Weights of a small GPT-style language model, trained from scratch on English Wikipedia.
Size: 13 layers, width 192, 4 heads of 64, MLP 768 ReLU, vocabulary 1646, 6.74M parameters.
Architecture: LayerNorm before each block, rotary positions, biases, tied embeddings.
Training: a variant of Muon for these matrices, 281M tokens, 4572 steps.
Each number is 128 + 24 x the weight over the matrix's rms, rounded and kept within 0 to 255. Layers, rows and columns count from 0.

# layer 8 attention key, 256x192, rms 0.143, rows 0-104, columns 64-127
[[123 148 145 128 125 154 105 125 150 148 123 127 133 116 139 131 137 150 123 135 116 132 119 153 126 120 112 128 125 143 133 105 108 141 125 134 123 140 140 115 150 128 115 121 119 136 144 102 136 147 108 127 153 120 107 125 141 129 118 134 130 133 133 122]
 [114 121 113 130 126 107 125 113 128 122 113 140 148 129 129 128 108 145 149 130 111 132 125 144 125 125 134 134 150 136 122 122 151 118 119 131 133 108 124 123 122 123 140 101 144 119 132 117 131 117 135 119 156 137 152 111 138 159 116 128 134 116 131 124]
 [120 105 132 138 121 122 105 124 103 124 143 125 115 113 132 116 119 125 129 107 143 107 134 167 146 130 148 141 135 143 120 125 145 154 126 119 118 119 144  92 144 129 145 117 123 141 125 129 130 150 124 132 123 131 133 156 129 134 138 103 135 147 143 145]
 [117 110 120 148 149 108 128 135 135 117 125 124 139 106 139 114  98 142 139 142 141 137 139 128 112 130 116 138 139 134 133 129 140 134 119 138 116 123 145 105 149 154 138 133 121 124 118 143 111 106 114 133 152 117 119 164  93 117 119 129 143 115 116 138]
 [141 120 132 133 129 140 122 127 132 128 127 162 118 142 119 136 135 139 111 124 121 122  98 124 133 118 150 156 146 152 110 121 128 114 129 133 123 132 152 115 103 126 143 106 120 124 148 132 148 156 129 142 124 141 138 134 151 109 126 122 134 117 132 159]
 [166 120 122 136 137  95 120 134 123 122 125 105 109 117 135 114 134 146 124 163 122 126 137 128 123 130 106 131 153 166 109 145 143 118 135 119 131 130 126 116 143 133 121 123 144 123 146 129 119 132  84 149 141 127 169 118 128 116 156 114 122 106 104 138]
 [132 138 102 131 128 124 135 126 153 128 128 122 127 128 141 149 132 130 110  94 121 118 110 117 127 139 140 140 133 101 146 128 135 124 137 131 132 162 133 134 132 150 129 130 143 159 113 129 158 137 168 111 140 156 119 123 136 126  98 138 142 150 136 133]
 [171 143 130 109 110 121 151 131 127 152  99 144 117 119 117 139 150 167 136  94 141 111 111 167 145 121 129 157 126 172 118 113 121 118 126 127 120 154 158 147 102 133 138 117 151 143 116 123 150 127 124 115  97 140 116 138 146 114 111 138 102 148 141 153]
 [132 102 130 106 118 122 131 112 137 127 148 130 102 141 124 119 158 151 144 117 143 131 105 126 134  77 142 141 128 128  99 131 126 118 126 105 127 126 115 133 104 109 117 111 119 134 109 150 147 140  92 120 132 126 116 126 170 116 124 154 142 142 122 148]
 [128  85 133 143 134 121 104 116 121 148 149 124 154 130 128 135 117 100 142 148 111 129 123 132 138 160 116 120 141 145 121 119 129 147 167 152 124 113 106 133 150 120 139 138 121 138 136 130 111  79 129 123 138 117 117 117 110 144 126 126 129 114 117 124]
 [109 137 127 150 121 142 114 146 119 127 146 133 163 102 158 130 142 134 144 139 112 107 143 159 102 158 126 125 100 114 127 106 154 130 128 142 116 144 127 114 174 145 117 156 111 140 102 130 111 137 136 132 149 126 132 108 130 154 153 122 115  99 121 111]
 [150 128 139 131 143 123 127 148 141 132 151 125 139 134 131 144 127 121 114 139 142 150 117 121 120  96 131 128 155 157 108 128 112 122 117 160 126 125 170 128 122  84 130 117 126 104 138 125 142 121 106 115 130 163 115 131 153 136 147 126 119 114 126 142]
 [123 130  92 137 132 143 133 126 138 124 147 130 150 116 105 116 126 126 129 127 139 150 110 129 137 134 114 148 145 121 145 112 122 158 117 123 124 118 121  93 152 164 141 152 144 146 114 120 117  83 169 137 130 144 106 118 108 121 100 129 142 145 139 110]
 [131 142  82 147 132 128 114 148 114 116 111  98 155 142 121 141 172  81 125 153 149 145 120 150 148 140 140 103 175 157 113 116 122 171 150 135 151 138 150 132 153 158 118 148 133 122 123  81 108  95 116 125 147  99 127 118  78 146 104 151 101 147 156 152]
 [127 110 144 145 143 138 143 131  98  98 168 124 140  98 113 125 100 123 150 159 123 129 160 119 135 138 137 159 153 116 168 101  92 127 110 138 163  66  88 141 163 129 148 174 146  98 103 106 118 105 179 101 114 150 178 125 105 169 106 151 118 115 111 161]
 [158 154 138 137 131  85 127  86 105 165 126 153 157 142 122 158  96 159 106 104 120 139 114 163  99 139 148 153 120 109  98 134 101 150 112 111 141  50 124 127 166  97 127 124 133  89  85 105 132  83 161  96 136 127 141 117 162 117 120 118 183 119 101 168]
 [ 93 104 139 120 122 131 130 144 142 109 167 130  96 140 164 131 151 163 130  90 137 114 157 139 108 105 140 149 127  79 141 100 151  80  75 137 134 125 112 136 125  88 106 108 138 112 185 130 131 143 163 104  63 121 144 161 150 105 147 109 139 124 117 156]
 [122 114 140 131 106 142 167 163 123 106 143 133 109 162 153 133 114  78 112 140 184 122 122 163 159 128 141  98 114 102 191 130 122 184 123 126 146 108 125  90 150  68 138 100 189 136 160  93  77 114 200 107 141 142 119 148 145 111 153 156 125 140  84 142]
 [167 153 135 145 152  95  85 129 210 128 132  37 110 111 109 161 134 158 120  83 182  70 164  62  80  89 161 123 109  88  80 195 173  98 124  56 112 155 140 132 120 122 103 103 193 122 120 119 107 119  63 163 121 163 184 177 151  69  72 153 173 144 100 129]
 [ 98 156 147 113 134 167 119 125 130  96 174 120 114  78 117 176 141 105  97 203  94 166 161  77  87 113 176 106 149 105 188  79 142 122 104 175 107  41 106 155 109 141  88 196  94 118 120  37 115 168  86 100 111 160  46 123 159 131 137 123 152 115 129 110]
 [181 104  86 170 118 173 103 123 103 149  73  96 115 119  95 199 124 127 104 113 147  77 146 149 106 121 127 166 101 144  79 157 122 125 132 149 148 134 133 170 148 174 158  29  98 180 145 116 115 142 148 170 134 142 114 149 143 160 114  98 125 119 100 114]
 [173 138  82  98  63 129 129 157 117 177 202 188 124 128 128 128 130 106 117  90 128 130 145 100 106 102 119  61 118  94 135 105 137  91 127  86 161 148 136 125 138 138 124  77 135  92  96  98 140  95 168 105  87 106 126 112 105 127 178 124 121 112 140 137]
 [153 126  96 141 171  95 161 121 157 139 170 138 121  88 146 101 139  70 134 151 104 164 110 151  97 125 165 113 109  84 106 191 157  90 170 139 154 121 126 147  83 178 119 164 168 121 149 179  90 172 148  75  66 148  98  87 103 160  49 136  45 137 165 102]
 [ 81  67 207 173 161 102 117  78 136 175 150 178 145 159 123 129 153 119 163 102 125 130 152 109 166 169  79 130  68 116 116 145 104 135 132 151 119 198 142 159 149 177 132 135 162 136 155 133 165 107 164 115  92 152 160 142 176 169  95 104 132 180  68  98]
 [182 128 101 128  68 167 121 160  44 230 137 141  50 157 167 146 160  81 127 160 108 129 162 124  41 165 106 145  85 107 136  97 153 190 141 170  75 126  44 100 100 114 124 156 134  62 119 122 111 167 144 141 134 142 164 118 159 126 135 103 116 120 118 111]
 [ 86 124 137  97  71 112  65 188 147 124  86 143 127 166 166 140 127 167 117 125  98  61 110 180 166 118 145 181 139 140 115 144 115 107 195  69 105 151 151 125 158 104 112 122 250 145 103 149  82 113 124 132 151 132 163 124 133 221 166  78 106 118 194 135]
 [144 106 133 139 168 132  76 148  81 112 127 105 151 150  66 110 196 121 119  61 120 157 116 143 108  91 121  85 142 122 152 182 193 121 157 171 120 169 151  86 146 162 160  71  86  87 102  53  97 200  91 108 119 144 162 194 130 102 104 145  42  87  81 138]
 [100 142 182 195 152  96  67  91 108 129 128 111  99 137 125 103 143 143  86 144 114 144 132  67 123  85  77  91  49 145 142  92 184 135 148 111 147  44 105 156 168  95 115 141 138 110 116 114 156 123 178  98 152 141 154 125 103 114 133 166 119 102 179 141]
 [112 149 160 156 136 164 101 121  97 159  29 114 127 134 126  14  82 100 146 112 127 104  80  95 118 208  89 100  96 118 146 178 107 128 107  96 130 190 115 130 127 105  60 117 168 197 160 155 156 187 187 103  99 141 130  94 145 134 142 116 122  96  90 139]
 [144 147 167 173 143 160 117 138 155 101  55 124 159  89 102  92 115 107  88 199  79 149 157 179 150 114 148 142  92 115 161 130 165  85 123 135 175 154 157 108  99 179  82 139 131 146 125 151 110 121 125  87 170  96 111 139 200 114 165 140 127 177 104 173]
 [ 93 104 140 129 141 127 115 153 176  79 119  92  94 181 149 153 122 114 132 144 114 135 122  58 131 101  96 113 100 103 155  83 146 189 163 181 151 139 152 136 125 141 153  92  92 163 110 175 143 163 121  95 190 178 147  76 160 129 162 178  74 165 156  73]
 [125  83 108 214 114 127 136 135 144 113 197 121 144 122  96 173 152 171 165 100  96 110 138 144 101 170 117 141 229 162 164 114 123 135 116 149 170 150  88 134 121 141 122 114 107 113 166 140 119 148 106  99  78 133  86 146 123  95 119 157 102  96  56  75]
 [113 140 154 144 120 112 151 122 125 119 132 119 130 144 136 118 117 139 151 127 113 125 123 109 111 129 115 137 109 125  96 127 120 109 140 133 133  98 147 132 112 142 111 120 129 146 130 119 117 130 127 135 115 135 123 119 149 136 143 153 128 155 137 124]
 [131 113 123 132 100  97 129 131 121 110 134 136 145 134 132 116 120 119 146 139 110 135 149 118 105 131 127 110 112 152 108 144 132 137 103 143 126  93 121 152 138 118 141 129 136 134 141 141 124 132 106 123 132 142 130 145 125 134 143 123 113 114 123 132]
 [134 141 142 123 133 118 132 122 138 133 135 122 122 139 112 139 131 139  99 133 127 107 111 106 145 129 105 130 137 128  85 135 122 126 125 132 142 125 147 108  84 126 133 103 143 129 147 123 129 117 150 123 143 140 137 137 140 110 144 142 122 137 131 147]
 [138 144 127 131 131 122 108 144 152 127 129 132 132 138 127 134 140 121 129 137  89 150 121 109 117 121 145 131 133 131 155 106 145 144 118 119 127 152 107 110 124 121 116 115 128 120 162 133 114 152 129 146 149 108 147  98 135 142 117 119 140 153 135 113]
 [130  94 132 114 136 144 109 110 144 125 119 118 139 118 127 101 131 132 131 180 152 118 155 119 113 130 135  68 141 116 105 141 121 108 119 114 130 131 129 150 145 103 150 161 115 116 139 121 157 105  99 155 120 142 116 131 114  98 146 124 135 116 117  98]
 [145 112 156 130 125 123 135 119 109 133 103 127 154 118 120  89 105 124 122 138 121  97 125 124 113 143 130  98 104 178 142 138 149 117 145 179 116 127 136 164 152 146 152 161 138 115 130 122  84 104 147 133  97 108 102 130 114 142 140 125 133 139 123 117]
 [134 116 123 126  97 169 115 143 159 138 138 118 139 104 116 159 129 169 137 150 134 101 115 142 119 111 150 131 127 165 105 120 110 113 156 136 134 140 138 130  92 120 124 125 134 140 155 132 160 123 119 142 153 151 139 150 124  79 126 142 104 124 143 118]
 [130 142 136 127 120 121 126 130 107 141 131 121 133 147 124 149 136 149 110 119 143 136 109 147 118 132 151 120 136 118 105 124 129 104 114 133 115 101 142 106 130 130 130 135 116 129 133 140 148 110  99 131 116 136 118 123 139 147 149 135 130 128 131 141]
 [142 125 139 119 118 108 116 137 127 112 122 156 128 123 110 132 145 140 119 138 120 155 109 136 137 124 122 146 138 124 117 118 121 133 121 119  98  84 130 124 123 118 140 156 123 109 160 107 143 134  93 106 133 152 116 132 123 136 184 120 127 132 138 139]
 [131 136 125 141 130  98 107  95 113 156 122 138 135 134 144 143 108  88 139 126 117 151 127 146 109 159 111 122 118 116 163 117 163 154 114 135 124 130 124  96 173 135 126 144 138 131 131 120 113 142 140 110 113 102 120 136 105 122 154  93 137 147 139  97]
 [105 150 106 151 136 122 131 114 106 106 131 111 134 131 118 134  95 127 143 151 100 144 156 104 131 143 116 129 142 107 168 115 129 144 129 133 140 125  89 136 178 120 152 136 134 140 151 127 134 148 126 132 145  91 164 122 159 156 121 119 136 112 137 121]
 [117  86 130 154 126 147 123 103 114 146 124 140 145 123 136 148 114  95 120 118  88 110 145 117 127 134 129 115 140 140 143 139 111 138 125 143 121 117 131 138 159 151 104 145 122 152 126 123 101 108 134  93 122  99 150 137 106 123 126 162 128 120 131 106]
 [158 132 119 132 142 123 118 123 152 121 150 102 118 138 149 160 121 115 121 180 158 109 130  99 127 162 150 120 171 114 139 134 148  79 120  80 130 145 104 123 129 118 118 140 124 124 166 133 121 132 132 111 140  96 147 127 140 127  63 131  95 109 145 143]
 [108 113 142  89 114 127 138 124 150 113 106 112 104 120 145 128 178 105 136 130 164 117 160 148 116 137 148 152 118 117 145 122 129 134 140  96 144 137 121 130  99 140 120 122 166 123 146 127 138 141 148 119 129 122 134 166 111 101 123 143  91 138 121 136]
 [151 131 125 139 133 161 105 138 121 132 138 149  91 145 106 132  97 122  98 146 135 117 114 122 126 149 116  85 138 112 140 118 135 130 115 123 138 103 102 124 144 137 166 136 117 136 129 142 127 111 150 143 137  95 161 106 145 177 131 126 122 132 105 100]
 [100 161 138 112  92 108 157 151 117 121 127 175 113 132 132 116 205 180  93 114 172 102  96 129 134  85 130 162 107 114  80 105 108 119 103 123 126 104 134 140 101  99 151 175 160 127 104 114 141 128 171 151 110 161 109 127 140 116 161 139 101 117 112 135]
 [145 106  74 136 116 139 138 125 130 118 217  83 166 117 162 147  99 134  83  96 106 159  93 169 143 102 105  98 134 131 130 190 154 129 145 142 142 114  90 148  85 123  98 132 125 144 134 112 111 176 121 158 158 173 134  99 111 105  95 149 138 117 137 111]
 [101 206 116 127 165 116 160  87 141 146 100 171 107 160  84 134 125 135  90 129 179 164 159 157  68 114 143 112 121  87 134 151 122 154 137  78 125 119 129  94  91 117 130 127 166  34 100 150 160 131 110  88 191 143  82 143 122 159 182  99 136 108 127  76]
 [101 153 150 156 100 176 126  96 130 150 159 119 123  96  87  89 117 111 144 151 161 161 155 165 119 101 123 110  79 133  82 154 127 127 140 201 163 155 103 129 110 142 164  48 181  89 146 164 144 114 108  94 153 125 146 157 126 175 119 133 115 128 167 141]
 [116  77 117 164 146 103 140 133  69 141 204  91  77 153 129 155 131 146 162 158 155 152 121  60 140 131 127 124 169 129 134 203 109 102  90 124 186 142 146 137 129 132 139 121 190 128 141 156 146 114 123  90 120 149 143  96 125 161 145 110 158 122 110 143]
 [165 128 105 122 122 125  85 104 127 130  60  96 160  96 141 106 121 104 119 121  89  98 151  92 217 103  73 158 141 128 116 139 141 147 246 133 121 105  72 107 184 127  99 193 112 108 119 105 154 132 112 131 115 197 114 142 132  98  75 143 166  86 104 133]
 [136 111 102  43 200 113 129  89 109 115  71 129 131 191 153 160  62 113 122 147  42 137 118  96 120 138  48  70 129 159 141 148 135  68 141 131 127 133 122 134 159 145 146 124 163  13 147 138 138 100 121  84  86 150 103 182  86 155 125 111 103  99 126 153]
 [165  88 171 117 128 144 152 128  70 136  80 139 161 112 161 149  94 115 144 136 104 113  81  93 136 111 121 121 128 144 167 165 132  95 115 151  93 113 170  86  84 118 139  77 155 145 127  84 169 157 115 168 141  85  84  71 140 115  83  89  94  92  96 115]
 [118 129 131 122 128 113  89 157  94 138 150 165 179 127 124  76 215 170 110 117 115  65 119  75 149 119 151 155 158 146 159  89 122  77 105 161 141  78 141 116 191 150 140 156 170 147 127 172 147 138 117 123 180 109 151 158 116 149 166  88 117  50  91 169]
 [128 133 171 114 118 125 148 156 106 173  61 123 126 125  29 170 134 184 140 118 103 148  89 151 148 135 139  86 150 163  79 157 105 165 113 200 131 144 114 191 130 100 165 174 130 107  74 173 182 116 112 123 103 157 136 134 139 102 173 178 112 131  42 113]
 [144 128 105 119  88  78 176  90 170 113  88  95 108  95  33 180 165 108  69 175 141 122 154 114 170 169 154 166 174 175 138 131 103 128 120 104 127 141 102 193 107 134 175  64  93 167 166 138 108 153 152 170 118 104 112 123 100 108 177 192 149 111  82 135]
 [163 106  99 111 156 152 148  91  98  56  51 184 138 174  64 151 145 174 131  99 128 134  98  79 114 127 151 140 179 119  88 122 102 128 132 176 166 158 138 189 108 105 103 122 115 121 127 134 112 107  93  64 163 124  82  90 136 107 123  63 136 200  95 115]
 [159 102 123 154 123  58 160 161 170 174 157 117 133 105 117 156  95 101 198 137 126 163  77  99 129 107  79 147 121 104 177 108  97 121 170 116 144 122 145 127 198  84 107 138 114 134 162 129 162 199 136  91 134 106 139  90  81  67 133 129 141 171 135 127]
 [115  98 191 135  87 117 128  96 114 144  71 127 146 120 132 137 163 113 117  86 118 135 136 163 152  91 125 168 127 165 109  89 151 187 113 120 123 123 130  79  94 168  63  58 165 154 193 168 171 124 121 134 131 130 118 101 103 141 115 119  10 143 104  82]
 [124  80 127 123 105 118 101 143 183  94 123  85 100 113 173 149 123 164 130 110 176 162 132 143 150 111 148 128 142 165 121 149  93 152 163 153  66 105 127 106 111  76 137  96  55 133  91 130 166 164  90  41 162 140  90  73 172 138 145 150 109 136 119 160]
 [121 175 151 136 137  90 148 153 191 111  99 129 122 134 165 136 158 104 110 167  85 156 112 129 101 203 131 117 170 150 135 119  49 125  60 144  79 125 103 127 160 143 127  67 205 104 195  99 133 132 164 167 159 174 151  89 126 152 132 169 143 193 112 137]
 [177  81 153 136 159 107  99 163  89 124 162 127 151 148  75 148 167 194 141 162 149 168 114 127 140 109  96 177 153  85 109 178 137 129  98 162 103 166  16  99 154 124 125 120 137 140 166  93 124  89 128 173 143 140  55 136 105 186 158 211  88 141 182 121]
 [121 141 141 130 121 135 121 136 117 124 129 164 154 146 130 157  82 131 112 120 157  85 106 133 131 122 135 112 154 159 104 126 137 138 169 173 130 112  85 143 145 135 113 137 125 112 155 105 145 133 116 143  96 149 102 115 126 125 134 110 137 117 110 137]
 [105 144 160 129 141 141  83 148  93 123 151 105 116 149 121 127 116 133 128 134 121 142 112 145 135 140 136 105 116 141 159 125 115 119 137 125 113 120 135 110 129 112 153 129 149 123 132 136  98 122 128 109 175 132 156 122 118 121 120 143 150 107 143 123]
 [137 177 102 158 118 181 176 171 105 105 100 150 102 152 125 143 118 127  99 157 147  98 163 116 156 124 112 143 126 108 165 145 142 136 128 127 141 135 135 116 107 138 108 102 118 140 136 151 134 110 122 100  86 128 122 108 130 142 122 139 133 117 135 127]
 [121 111 120 124 143  99 137 127 137 158 116 131 127 108 159 123 110 119 130 168 131 123 137 131 147 146 146 153 121 140 152 125  89 134 131 153 119 146 133 121 150 125 114 109 156 130 127 110 124 132 107 130 142 124 111  84 117 129 125 149 152 132 138 123]
 [104 150 118 129 131 124 102 131 159 110 128 136 124 131  93 128 141 101 125 109 109 139 129 148 133 137 148 125 130 125 125 128  92 117 125 101 134 106 117 160 134 143 133 130 134 115 134 146 117 111 150 131 146 121 125 117 116 108 158 169 165 171 151 101]
 [120 151 121 125 140 132 138  82  96 124 116 123 141 133  90 101 142 109 155  90 128 145 105  95 117 113 159 131 142 147  81 141 132 138 150 136  99 122 123 126  94 127 150 128 124 109 124 167 149 134 127 105 126 134 118  90 106 140 142 123 131 111 121 123]
 [143 135 116 114 105 125 122 123 151 123 131 144 137 123 110 154 129 101 132 145 111 103 145 139 110 135 111 137 120  91 158 165 160 136 162 166 114 154 170 124 153 137 128 141 118 101 135 139 132 118 124 141 133 130 102 131 120 120 130 111 101 156 135 141]
 [106 162 129 103 102 135 121 145 169 147 141 110 147 138 132 143 116 129 122 129 126 139 123 138 100 141 101 145 134 150 112 135 137 142 165 132 125 115 162 165 129 127 121 130 128 131 121 133 154 137 126 140 105 119 110 133 128 133 119 157 118 129 142 123]
 [ 78 100 152 155 118 144 143 152 121  83 149 147 163 117 137 127 149 134 119  98 140 145 131 149 183 121 105 138 149 137 134 137 124 156  99 117 135 174 163 118 133 109 121  95 137 125 149 116 151 144 152 103 109 169 156 134 142 122  83 146 148 106 142 131]
 [ 83 122 123 159 120 116 148 112 120 146  98 103 142 121 113 121 147 117 139  98 108 169 152 110 118 151 156 168 109  75 116 119 118 150 108 143 135 117  98 106 124  96 122 121  95 102 129 110 108 116 107 103 142 133  96 147 108 116 120 151 150 137 120 134]
 [118 148  84 125 112 125 106 139 142 131 171 116 129 105 124  91 114 160 175 137 139 131 104 121  91 149 118 164 132 140 109 132 146 148 110 105 143 133 158 112 136 151 145 122 147 132 117 120 123 130 147 121 151 149 105 118  98 114 163  88 121 139 109 158]
 [151 109 128 132 113 133 124 130 129 156 118 144  93 125 150 166 139 108 125 117 153 144 115  86 144 118 144 127 145  91 118 125 125 129 127 102 179 170 147 129 117 124 129 102  85 117 164 135 158 120 120  95 129 109 128 128 150 131 119 140 130 126 161 157]
 [120 134 131 125  99 124 152 104 100 127  84 134 130 106 114 117 141 169 110 145 119 116 129 136 114 145 131 169 123  65 117 110 122 141 123 155 133 131 111 110 126  80 130 191 140 113 128 109 146 107 123 123 168 117 141 138 137 129 138 119  97 122 117 128]
 [ 91 138 107 133 161 124 105 103  99 125 122 130 129 133  95 123 157 114 121 101 147 119 124 106 143  99 139 135 126 110 112 139 130 165 111 131 117 125 129 110 119 167 148 130 133  72 121 153 139 124 135 146 134  94 133 125 152 143 124 142 111 140 122 142]
 [151  97 110 120 146 145 113 154 121  76 147 138 133 128 112 168 102 147 114 117 120 179 134 147 117  74 106 166 115 141 153 120 127 107 102 126 123 135 121 117 138 146 120 111 115 176 131 145 115 134  89 137 101 142 140 127 149 144 153 133  86 175  98 134]
 [124 129 123 125 157 127  86  89 143 143 131 124 132 137 141 121 115 124 130 136 121  73 118 125 122 104 129  99 129 122 144 137 114 167 141 138 110 169 194 161 106  96 148 118 131 145 174 131 148 107 168 109 109 130 127 119  87 128 119 141 112 107 118 117]
 [156 134 158 115 118 163 121 129 112 127 118 138 129  84 102 159 135 139 113 151 116 116 131 139 148 116  99 150  99 129 148  83 120 138 110 131 140 158 139 146 156 153 136 124 139  73 141 160 149 107 164 144  83 102 126 116 165 127  95 133 137 139 159  97]
 [ 91 134 107 102 141 152 130  90 119 148 143 134 128 189 150 151 180 140 123  93 191 130 151 136 142 107 114 146 123 123 164 120 139 101 103 126  95 115 163 174 118 135 114 131 111 137 162 136 152 110 131 166 145 122 130 138 112 116 130  95 109 134 118 128]
 [ 69 117 120 131 141  79 125 121 131 109 122 134 140 131  99 117 163 137 164 115 126 123  56 121 128 124 156 131 112 134 135 128 138  93 104 123 131 124 118 131 146 101 133 150 152 118 120 140 109 119  98  99 116 121 134 127  99 145 146 123 152 155 134 140]
 [ 94 137 100 136 110 101 134 151 101 152  95 105 137 162 109 107 135 167 123 140 144 170 121 106 149 143 116 101  89 146 151 135  82 123 101 142 139  99 121  82 147 122  98 139  94 151 102 149 140 140 137 123 129 146 135 113 105 117 140 124 143 164 147 108]
 [ 95 122 137 123 108 121 140 140  92 124 156 136 108 133 161 154 136 140 103 154 153 101  86 104 139 130 100 102 145 145 101 166 125 113 127 113 150 164 115 119 111  62 128 155  99 121 173 127 133 164 151 123 149 101 111 149 142 105 107 133 161 120  95 116]
 [166 110 152 129 134 118 106 172 126 106 141 133 140 155 159 132 102 138  99 149 121 150 123 144 139 128 109 139 137 127  99 151 109  97 120 115 122 136 121 103 155 157 101 149 104  92 126 138 136 106 123  99 121 153 130 102 158  99 108 120 114  96 115 136]
 [120  95 102 138 114 148 145 103 130 115 118 142 104 147 136 114 118 134 129 158 168 170 100 103 129 154 106 140 117 146 131 136 103 128 111 138  97 133 126 153 135 138 160 136  83 133  97 133 117 139 120 105  96 135 158 137 137 157 130 119 124 137 121 141]
 [125 149 140 118 131 111  73 141 145 136 101 149 126  92 155 127 158 129 130  98 129  85 147 105 122 124  79 130 145 123 138 133 123 137 110 114 128  95  90 178 121 123 142 135 181 144 176 120 162 127 130 156 143 109 108 174  87 108 145 134 149 126  85 110]
 [153 167  97 149 128 118 183 171 144 137 102 143 118 126 143 128 117 133  98 156 128 126 153 142 128 138 129 113  93 134 121 107 178 138  88 145 108 125 162 119 149 127 127 154 123 110 122  92 113 122 120 142 133 130 109 161 129 162 114 135 165 109 124 147]
 [151 129 112 124 126  86 121 127  96  90  99 105 135 169 155 114 141 154 142 125 128 139 150 143 129 143 108 135 122 119 139 128  87 120 122 139  97 105 123  94 168 157 128 136 151 145 119 149 134 143 125 105 115 128 140  86 113 144 157 142 101 140 120 173]
 [104 140 100 122 145 124 123 131 112 104 121 104 139 144 113 112 107 121 144 155 161 162 109 105 140  85 141 108  94 119 108 147 104 140 133 144 158 141 120 139 127 131 140 137 110 134 106 123 113  90 123 146 145 153 141 150 111 137 165 108 137 133 145 141]
 [143 175 154 150 128 130 108 143 158 116 108 166 143 118 152  95 132 130 137 111 136 127 140 103 139 112 105 104 126 181 163 138  99 165 141 124 121  78 111  94 163 164 126 169 155 138 143 126 115 164 109  98 116 119 153 122  98 169 122 145 119 122 130  93]
 [125 103 123 102 112 146 151 135 181 115 146 165  98 136 132 127 102 118 149 106 130 112 164 138 135 138 119 136 106 122 127 143 127 158 147 106 165 146 112 107  97 133 159 117 135 114 129 138 124 121 121 121 131 142 101 137  97 117 111 137 123 161 109 155]
 [140 130 127  65 127 150  77 119 113 181 145 117 154 143 101 102 124 147 127 116 129 155 143 133  77 116 127 149 135 117 160 153 132 126 140 151  92 131 128 117 138 122 120  95 142 120 102 120 116 141 117 112 163 139 178 147 115 128  96 125 118  81 106 135]
 [120 150 136 110 142  89 142 125 120 110 146 143 124 119 127 158 116 129 152 127  84 130 124 135 113 131 155  94 124 110 133 114 162 131  62 150 145 147 148 152 119 131 129 144  88 119 108 145 120 135 158 149 133 133 147 115 152 126 150 140 116 144 101 155]
 [113 151 175 125 129 117 152 136 134 114 128 107 181 112 123 126 137 133 102 103 136 117 147 129 127 103 132 143 125 118 140 120 104 104 148 130 138 119 126 142 135 139 104 128 130  96 100 129 129 115 126 166 115 120 137 107 144 115 141  91 141 128 101 143]
 [116 135 135 131 108 115 107 144 117 122 101 114  95 124 100 137 149 122 144 128 127  91 111 137 157 175 141 151 129 159 107 103 160  99 107 117 135  93  99 163 104 126 107 135 145 112 102 117 117 149 117 142 143 134 151 114 110 130 136 124 121 140 109 126]
 [131 138 120 137 131 120 135  97 128 130 164 111 139 100 120 107 146 145 150 115 121 127 131  98 105  91 142 151  90 157 134 126 129 132 124 152 127 135 123 136 123 124 165 124 145 154 118 125 147 110 140 128 125 113  82 141 128 107 151 138 132 131 113 118]
 [126 117 122 182  97 159 114  95 142 147 140 122 106 131 129 115 108 171 123 125 112 147 148 108  90 130 140 106 135 148 129 122 108 159 144 132 132 137 134 111 132 112 129 138 112  89 100  88 122 134 165 104 148 136 133 112  97 136 146 134 124 125 107 147]
 [144 112 112  99 134 131 136 146  92 121 129 132 109 123 147 105 122 116 135 100 109 123 136 167 126 163 157 145 120 106 138 152 121 125 104 138 111 100 100 141 131 151 133 125 124 145 138 102 124  82  94 128 143 128 127 134 118 152 116 118 133 108 137 142]
 [128 105 155 107 157 129 152 125 144 137 109 155 140 123 111  78 110 117 110 115 120 130 130 153 136 139 135 118 164 113 125 119 122 147 171 110 109 110 115 165 146  86 117 123 118 112 135 143 134 111 146 143 109 124 151 125 146 147 125  91 138 108 126 151]
 [124 140 131 150  87 123 103 117 143 151 126 153 136 126 142 130  94 127 126 122 148 138 149 130 100 115 112 148 140 134 142 111 109 156 123 136 127 119 135 136 158 159 119 134 163 121 167 130 139 156 139 143 143 140 104  90 131 136 150 128 155 135 110 148]
 [141 123 129 137 131 119  88 113 138 118 146 144 161 122 141 136 122 137 146 134 155  94 123 142  93  93 144 157 118 147 121 139 107 117 104 130 124 101 121 176  93 107 145 115 142 115 115 138 142 136  81 114 114 108 116 139 110 129 150 120 100 135 145  97]
 [102 109 133 117 111 120 129 108 131  99 153 110  84 128 122  97  68 135 143 119  98 110 160 145 147 118 128  99 111  93 123 136 159 122 117  98 120 124 139 159 134 110 129 132 130 153  77 113 149 144 154 160 127 120 160 142 131 129 135 115 156 106 109 145]
 [125 148 137 138 111 137 131 115 138 102 139 145 146 152 157 138 142 178 159 117 123 173 107 143 119 159 156 164 115 139 135 160 124 152  85 112 109  94 123 104 153 142 125 163 139 169 137 126  78 110  94 169 143 136 111 133  71 111 132 113 121 129 107 144]]